From a checkpoint of a small transformer trained on Wikipedia: 1.09M parameters.
Each number is 128 + 24 x the weight over its row's rms, rounded and kept within 0 to 255. Layers, rows and columns count from 0. Numbers have three digits each. The size before them is the row's rms in percent of the matrix's.

# layer 2 MLP up, 256x64, rms 0.0965, rows 51-146, columns 32-63
102:090156147144125139115137121132110130081140121174123140103068143120136129125077110128137160120133
072:151165146127153140123142175168107159091147127156157140124119115146173120126115150136167172130145
080:120092127139108101145119155132105123126133166113157138147122151138162107106128071130092093121130
106:141157075068179142118151146122115094094085181146107103133106112133173113139122106121128160117115
085:095131070116129116122111116132154136137139134082163132114097135110125110117164091125131129099123
106:161154116099144125149119107151099119144095140154121145104095148129121141127121135120101181118120
082:180146102118157150148127107133125150117130154143116102188152127125115186111123149121136087132116
093:138148094111105116130121125158121118101149125178134168143118162123122129119111116136123089133119
102:142133141103165170143144131079106110108133156148117103119135113147123125134147121116117104106142
091:143135151107125141134137170133143142152189127152154182120103122101144157120174137160120187090153
092:151115155157112101111108115130138091118155129120135105091123110125166099174123198127117136120130
088:130118143162188131104095142129103096102117081121160088134174125123067111164155172109123133160110
099:141119112109155109148098115062098129155141132157109145118121147133130131131100157089074132110115
080:137136129112138112124104140113132171120126103123188137132147135158120120130114146137101138181071
100:140152131166206123122133204100131122122148167091148106087113144134127158146147123099141132129127
123:151106137132103120118137175157140123106193138087161133120147137098158113173122175099146099160106
103:109126133080142133134165169140098145104155115124104143130153101195140121124074123088160149123096
105:112118146148121091137121134137114101159150115126128170108097080156125130182093127129087102149098
135:132136123189146126140146140153141135103109149124117094095100161094138114113162151142107152078172
093:141122154139178105146147168107167114163189150161157143140141124130171120150109157135123121170110
114:094118123108134149138101122139139154105103127160111087130087141122144092167115115146129096069096
099:162133127123135130148101127149099145120128140126129102166139091104154143168123124131114156165071
091:107096140096169143131122165119139101118117154093112134137120175101110082160152098120119099100141
098:102090143141101130075118161116069102105154111134129116123106147125150104125138130113114131078095
103:142128150129146105146143158157139077085129165109155121105122100148132165148122128101156111112154
074:115083143154173136168114111121128100125120097115147127083135121149121137122131176107112065116108
088:170158107095147157104176151115141146104107090116117107093129092137127106141145159164074127131124
076:109138118116125107143122114157105133145125109111139121150110144117106104158097116083115087158125
113:126155154139167135129151085127108141118091150170121156139086109115130152098153148160105146164130
105:110146112110142071115121133120089114116153139120108103163124137140143131120084114132128112157099
120:106143172114130128148141143139119093137134110169171143113096133087067163154128111124159152161125
114:142149109128120112176158116135109115153139128128115114140154148134102134141116111135162081180126
116:061112120169141114120144139117105077122152098155161108123095135144123098092137149174114164125139
110:162132121173138095153102083119140087130131147139136146141128126078125152122108095144092075133127
155:139138157154097128141120104137108127143142114103109114129149063133125130159095078132133155161161
104:152093117115109130117148136113077115135142128135119110096140179150136106157127088143162156126111
129:099109165131115111093125120110132111146165106116150116095148135137114077133149139128069103122110
087:159141143146106145126101141135140105114136135119140115105127077155147081145128078137128125171110
110:150103135140105107150140148121110120096155131104166150119143140125165126171117120122100063102137
092:136138150083122120144117188130130136116138133150110111174159109148150142130139119091124134119087
095:134100108094138093121150109099122095111184118135116130139172105134120124115143149135125125147116
104:114141110118088110169120137143112138141130106172116130103124106105144113079154074113101159118120
099:135118157143173124162145120096149092139099157110111124122122113123158185101119169151079121140143
098:106141130086110142144147145109154106123130146140100126113142143113126089129084146114132115097114
094:147121076144112093139126138138116149146150097127088081149152110121179149098083139120093127085135
105:112103137127112146141144135137104157100146091139121171135101130133132133195125124130130115118100
109:119149096116132116159139104119075140134165102141156156131115149159133173131127162103108158166103
131:136120152146126089127113143125149113135170120143085126107142070127133154133104086099143131146138
107:133125079107173143099146104132100161100123096168119141155092138129157114170156113146094132093097
107:116058119126111104109114108113149124123127109120131136116094126101116123199106163115090102122119
110:145158089112161132122106143099123141155100098126142127118161124096098107133154071135106135066111
080:176136155126165124168128157166153147164127127112128149095152103130114163135118175138105115129125
110:137149105144107128144177126173160087130138127093121131080124081102142116156071130066131110116148
093:111142147091090134137117172085130137085122114137148107104102128120142117155098152123121132134074
096:139120129115100111143168117132126122171093075101139111135172107109126153173133136103118132096126
085:120173151128112118110097107094140139090157140136117146144114162117108133116078110109126149119061
093:103120105150164104146088130152131145146155121149140112152107156107134169138110107136124098109127
120:126122123129189133138132125156136157051162114111113091101146104117136118134143128163136191121130
090:111116121141135145176143077105088137107105103145123122088074117098130136153136156127141125138125
114:107142145093153140123101151124136084159115136086129122133190073167152177115125100127141108137132
116:155109126122146177134106133151138123133104076145099080119139099103118137136163162104078140092145
108:103093162138132175106126129100161094145114137121164127076121134082126127143096110136136153137119
118:179138108105150148116137159124126101117113115107172139137163148101144117136122142162141110128096
109:133142143131150104135099125147108152123147181112106128126123165135131098112105142120157104188120
091:133121120095128144121090099112163098079129131149099124127105156125135109127115102112165149095129
084:121143131135110148109157090127133135122161104165152175112139145094127175115184169135118123134138
090:145127126182119156196166132110123174152162118141130157129160122129140175133131124131096110131161
094:138112128181157105099151151101144089111146123174119124094123122111135150174160139133121125090167
092:088074149149141146154133102150106126151156151106156123128123128135149125119128147134142115102132
088:115099151169116133135140138129121144119174146148139136103112077131100105168102130119159146162108
104:114169122145154148117123090140155104129182138132125108145092167114122126091137141176130145111117
108:106132127114199158097158153121118104119145123160143062102169114083136157135130159130131136093139
089:078146104119134137089098151175093176106167138152165101147106128112158117163176112132122112106124
102:133139172103141100111130133137079132129106131180133097139119129116136124159132117111151152101119
108:092131163148171130145122101098157120115110138131119083154161122117114136131114093130105110113123
076:139100126113109114127119159158099136106137096143116111147101124123112099136150154117140124100128
101:114096139114104114127114173143081109124140098100133051108161120127110103140138115162114125140100
095:149113148136140123162118112117162115143095139077127142118109090138122158111129107152120169103106
107:123125149154107131161132115122064115119184145140092138129149097151141116159102077129189123134116
092:148137098106158139130158130110104141096128151150095137116144088120173150108100175143134097105098
079:151113164107108159090151150115167122150173128110137136091161126133132143153089147111132143103140
101:135116167127146161136126121129133129110093091143097103163167101110155152132161159097105100122071
105:146104116099138069091085123125115138129154105129130120123122115080118101144155121115116132097100
085:123122109153122108092087126146135133121123110125132107120116176111127127137103148114141117152130
110:107141149128137149124139179154138102111074126142142147127147110132137142090111122121120131109113
095:143147104090111103116134156136138149108103135123112106132102124116114123146144180147104139086125
083:139158131094173146138159105138120125139133118145165106121121124110101142156134136110113137118117
096:159149174066140138157108178115160123116121139099138106169143121094156124095121115096115112153130
110:167121150129103108126082130165142147111119075146124086100136149140114118140112133096115178114106
097:085136113113105128065111159104094122133151122107148103130156123128121101118128126119136128121101
107:094112091174127144137145100134092108168118145111151162126114139089116139122107118114130087155133
122:146130137123142116164125122180157126141131137191083135139106130126177112143130139108131100158141
110:134090095106112110146158136128111117100175127072144114124148104130163118167136163110113108151122
091:139116147155134099132089145089102147106137115103131116114158075121091144151103161130110130119117
091:133113141099147108124156174130140100122085164126100133128115080119156105089076115098133126138095
109:122100103128124106163087114138102138109127100064108077155111089119117102127146116111137146123128
# layer 2 MLP down (transposed), 256x64, rms 0.0957, rows 51-146, columns 32-63
093:119175153151118142151158115127151111145107153140157080130140112120128146184112168129134116116114
080:094140094108137107120135125107116118110078123110112109167144131133109124148154156094172145145111
075:074142104071128126141124129077082118112127102115093121108098100120136114136123107106108095108115
114:115152120101124143138149129123104136127090147166102132127106111173141141136107111126109094128153
081:118145103163123125166127120119091110138146106146103112141134075135097102121106123168131152121119
090:142097134089127109143115150120137109130185110114153128130164136112122095151091131118124124086116
081:117160082135114132115171159151162137101074132146127137118121148114130132109109102180127070111123
087:118145147153150113112126109171129105102111144086144105088128123164148128154124158108191136125185
092:113095099124170149109164123150121145119144143152134133087137140144146112140125150125103134170160
089:121146096149116102137113061133138149137107095137137163141102147136109131168172153193120169110129
095:154166109142080141144181098126120135144131149148155129128104156129105094100111145178096094134130
096:158104094136162131148166144079185106102177139141168146115112141124140092101126155136088111128122
096:101145142138124128095127077095050127122141112141129142142091153149120147129105121166110109114103
084:153117104120147122097091112083120152140131102121136138110113099112106136118113108095075103114100
101:127112099093138140160151134122146136130145129148133133146119133137100096166109121106158121125120
122:156107111136116115137115107138122102066161105084149109088132105111150133150125110065160108119129
098:149068096114153081107120152104064148117139102111121156158141118160126128107155173092113107105098
093:123141134141118128119115141089161102146109132137157089092150153117152163102133167121122148081150
144:160149104145137114172154137105100080145131132166138133143132132130136132132142123182146147156129
092:156086116109127157143110188173140141143117125101127139143125110123126104127139143112111095132139
114:153193113124109115127140126116118120142130123188177126156145095125147145134132102167145097148129
117:124106120143148088130122101152093126130104108179113112095120127159100123100103143112153105092141
103:143104145104137132140147149115117112140132142131109157127150152146094114149121108120126094136109
093:117180126164116118132131109114150120134146128125173125114138134130117151141141124168119088162127
105:125101108186068145153125148125087109110089116125139129130113137124122146178111089113136094113149
082:103106101110109110115113094157097107116136132099082108124104143151139101134135088119165161148115
096:133134082124112110121127115108143162145105150096086139114112129133114132121151167120110122136196
083:184125097093171108072105100125115173129179153118123128147133142147170147140095146123141128158115
094:127086145143135107154086161128188110123179129135145107113121153102138111164166127109163088103151
101:149140194160092156110133107149132109131177130166107146174107126145136156131120127159155122141141
121:151123117143130113167133134133176140150137143136082128112169094156165125099123118149107102136118
112:152115092108110120114131106139146148104132127163165152094092111174154104101136123145144177121136
105:115135115127110137146151160155095156078089126159156101078099117130138107161121114130111121125143
112:110074131102144150141106110091102161148113143075123150129164169123100086104152115097153117121095
130:098142138151127154101150131137114125146088137125122106101108126125108144168145111152158141178143
110:153158135110113131146144129150119122135096184135108173136155184134156123082127137110100136134109
108:127111155122104124141138124147126145131128114144077170170177109089112116136111132167100109161137
083:126125127122064099148146113106085143117146129137142130131118111118158075144127083134121161135104
106:112104152135133109154106134133121110115203139092136073146140120079131124153083116091158093114130
086:131110061108123098133129171077112123107159106115139113166139162150133146137088139115124138163143
088:161174087158116107113173130113139111118071128152148148083127143146111156107113145128156153128153
107:120146125173116088171146117109153076130143110177154134096140123127116123117080151137143100125129
091:159111136117102134118088079156099126154081111142114135069109108119127123135102095106130117087115
105:175161160131110151099130107122173149148104124096123155115153093138162130119115128110083124106168
104:154154123161101154124160108112138135135126146172115137166112154151114131064118130108166117100105
109:099143072169123116128135133148120117098111099117125116132139143111119105167159098153151159129109
099:160169134096092113133101121108171154168129126109117149121127133150150135155133104165150115139121
123:109104131108172092118113071141137157131146122108099131158152089140134130151132077118119159140106
111:083107105129139177120151114145094146141127131098114088085101112133127093151132129102087103146093
103:121155138129122107138127115122163100133130103155124175110135144101110150094146157161138154105143
108:112109151111086141123137144147125129119117129150123144140133106114160147101121151115087134134161
077:146097098137079121144087105121113147130104134099113139110139166149134110141184155155119080104113
107:134104138136110143122130126132154128105141142095202099087095138106098124141148106098167090136121
090:148153112096119120116114141124139147151178111145162137135129172148157115149170134157141159171106
084:141119149188134141109149153122117113149127112167147162098112123152116155123144157119131116086133
086:122151097130175131119131157116150159124162138092164060117115116142144127183127134100147144107148
098:110129105126146123131103166161151149114162113136145161100119174100109171130153151118140134135124
126:134094143100150145100110125144138175099141110106091162100120145150135108136132145112101172108102
093:110157141135110150148149134125057154104135111154123151109101114095100132144160120131121116158122
119:121153124145144114145112170099176080134134094168096119101156133134129129103092148073112081103176
121:136134172119136155132133070134149142123126114104103139140148102158121152136154132125095151098096
107:149133101091127139098119164112108122149154119140101139161121131098162138097143154105081128095135
125:163108111075112139093126098181162146151159124096124144140143131091152132103138123163140105121102
100:095121165135153163090152127108127102115099138107103085118097117128124163131102133108098132116111
080:132175108140116146162137108105135101135121143162157127130079175158130172125136126131155144117117
070:139168141149164122156124157157139165124113154114113134129133149101097103125132140083138121132193
087:161105090129134148153116182146123142161127110139169127123121157089128083130098135069123141128146
117:183121168122098132134091144110146118127117123133142121115089100139114146170113076123131127098097
089:131143109138150109117113081112158118107147092108149144136095147155108136167157147143088107085140
098:160113078122202107136122118120170143095109106157133128128119113132159092131110134130126109119095
100:152100129126107125142126147106110143107140142128134129105160129079152091096133171145101094067109
131:141139189105175130145145131136121128111094149170130108124144141126073099112098140175128128153116
087:091139099110124127129092108096135126095143088085162127104105153115123144123150115175132120136148
090:113108126187155088132127151139147084137159110137173132091127131128121123134112138126167134139143
108:136158146121093093107120090137163094113135094111137133145155166108081131119125120139144123138132
081:158169122117102130115159121146115135116168134103156133126159131158124156095127114156174182086125
098:116105149138087143131109088137143127169090122097116082072148106142112146128135137137136143147123
086:127109117119150143104125128125099138128151130140074161143122120118130098158147159085149099127084
114:172117110154132120109120107108133136115170091089129157153187108115155119109112101119105129059093
107:081145119163127110152116119113115149153126085167178094127127113095129151163131142129110126173108
075:159123099144147124155103106138144121126131125121165108139115130114113162147121139142096110112131
101:121171144118121113121120091118135098125135135147152134124141094105110140107144115148151151165100
108:124109114128120126138139131121144115163143145097159137130112136127120124083123153136105098078153
075:114154191114141129095121099101149080114112149118116133088156131173129156176136107152129097095134
125:179124127139156100142123124151159144088161129154141164095122125120122150141123121079154101108151
094:108100121094124120114111150097123110129142110127133127171140126087140146153167132111113135133098
085:110139165127152142155119136185174138128117119124102125155119132124155118131101134131131173135127
099:164160146089142098112123133111196100102090132130159105132099122159113153119111149102155140117143
098:135127092124114104127121155087132110146156096089099105134152165140090127116134165083133130136142
083:120153169150147137114136132096127087162128147106135109125111075111115158136098084138107149121120
099:110152140088143100127129114141120180120139122119124139127161167163117101128161170110125140137127
134:081172102113135140142135105134112121142123139115121136123118110117153131153138131122153178135087
112:112139107116153105156124168122152118117175112104105104107123137098134114153102142113129126138151
092:137161143169094134109129161122105110115135110115120144100141141169116142119126116135128154086142
098:111099134107094137084114135152108159116199140117161109146144124098150099156125117113152130128103
111:134101108128101103174131158125093128136114116091110133126124130085080129126150134080147111105139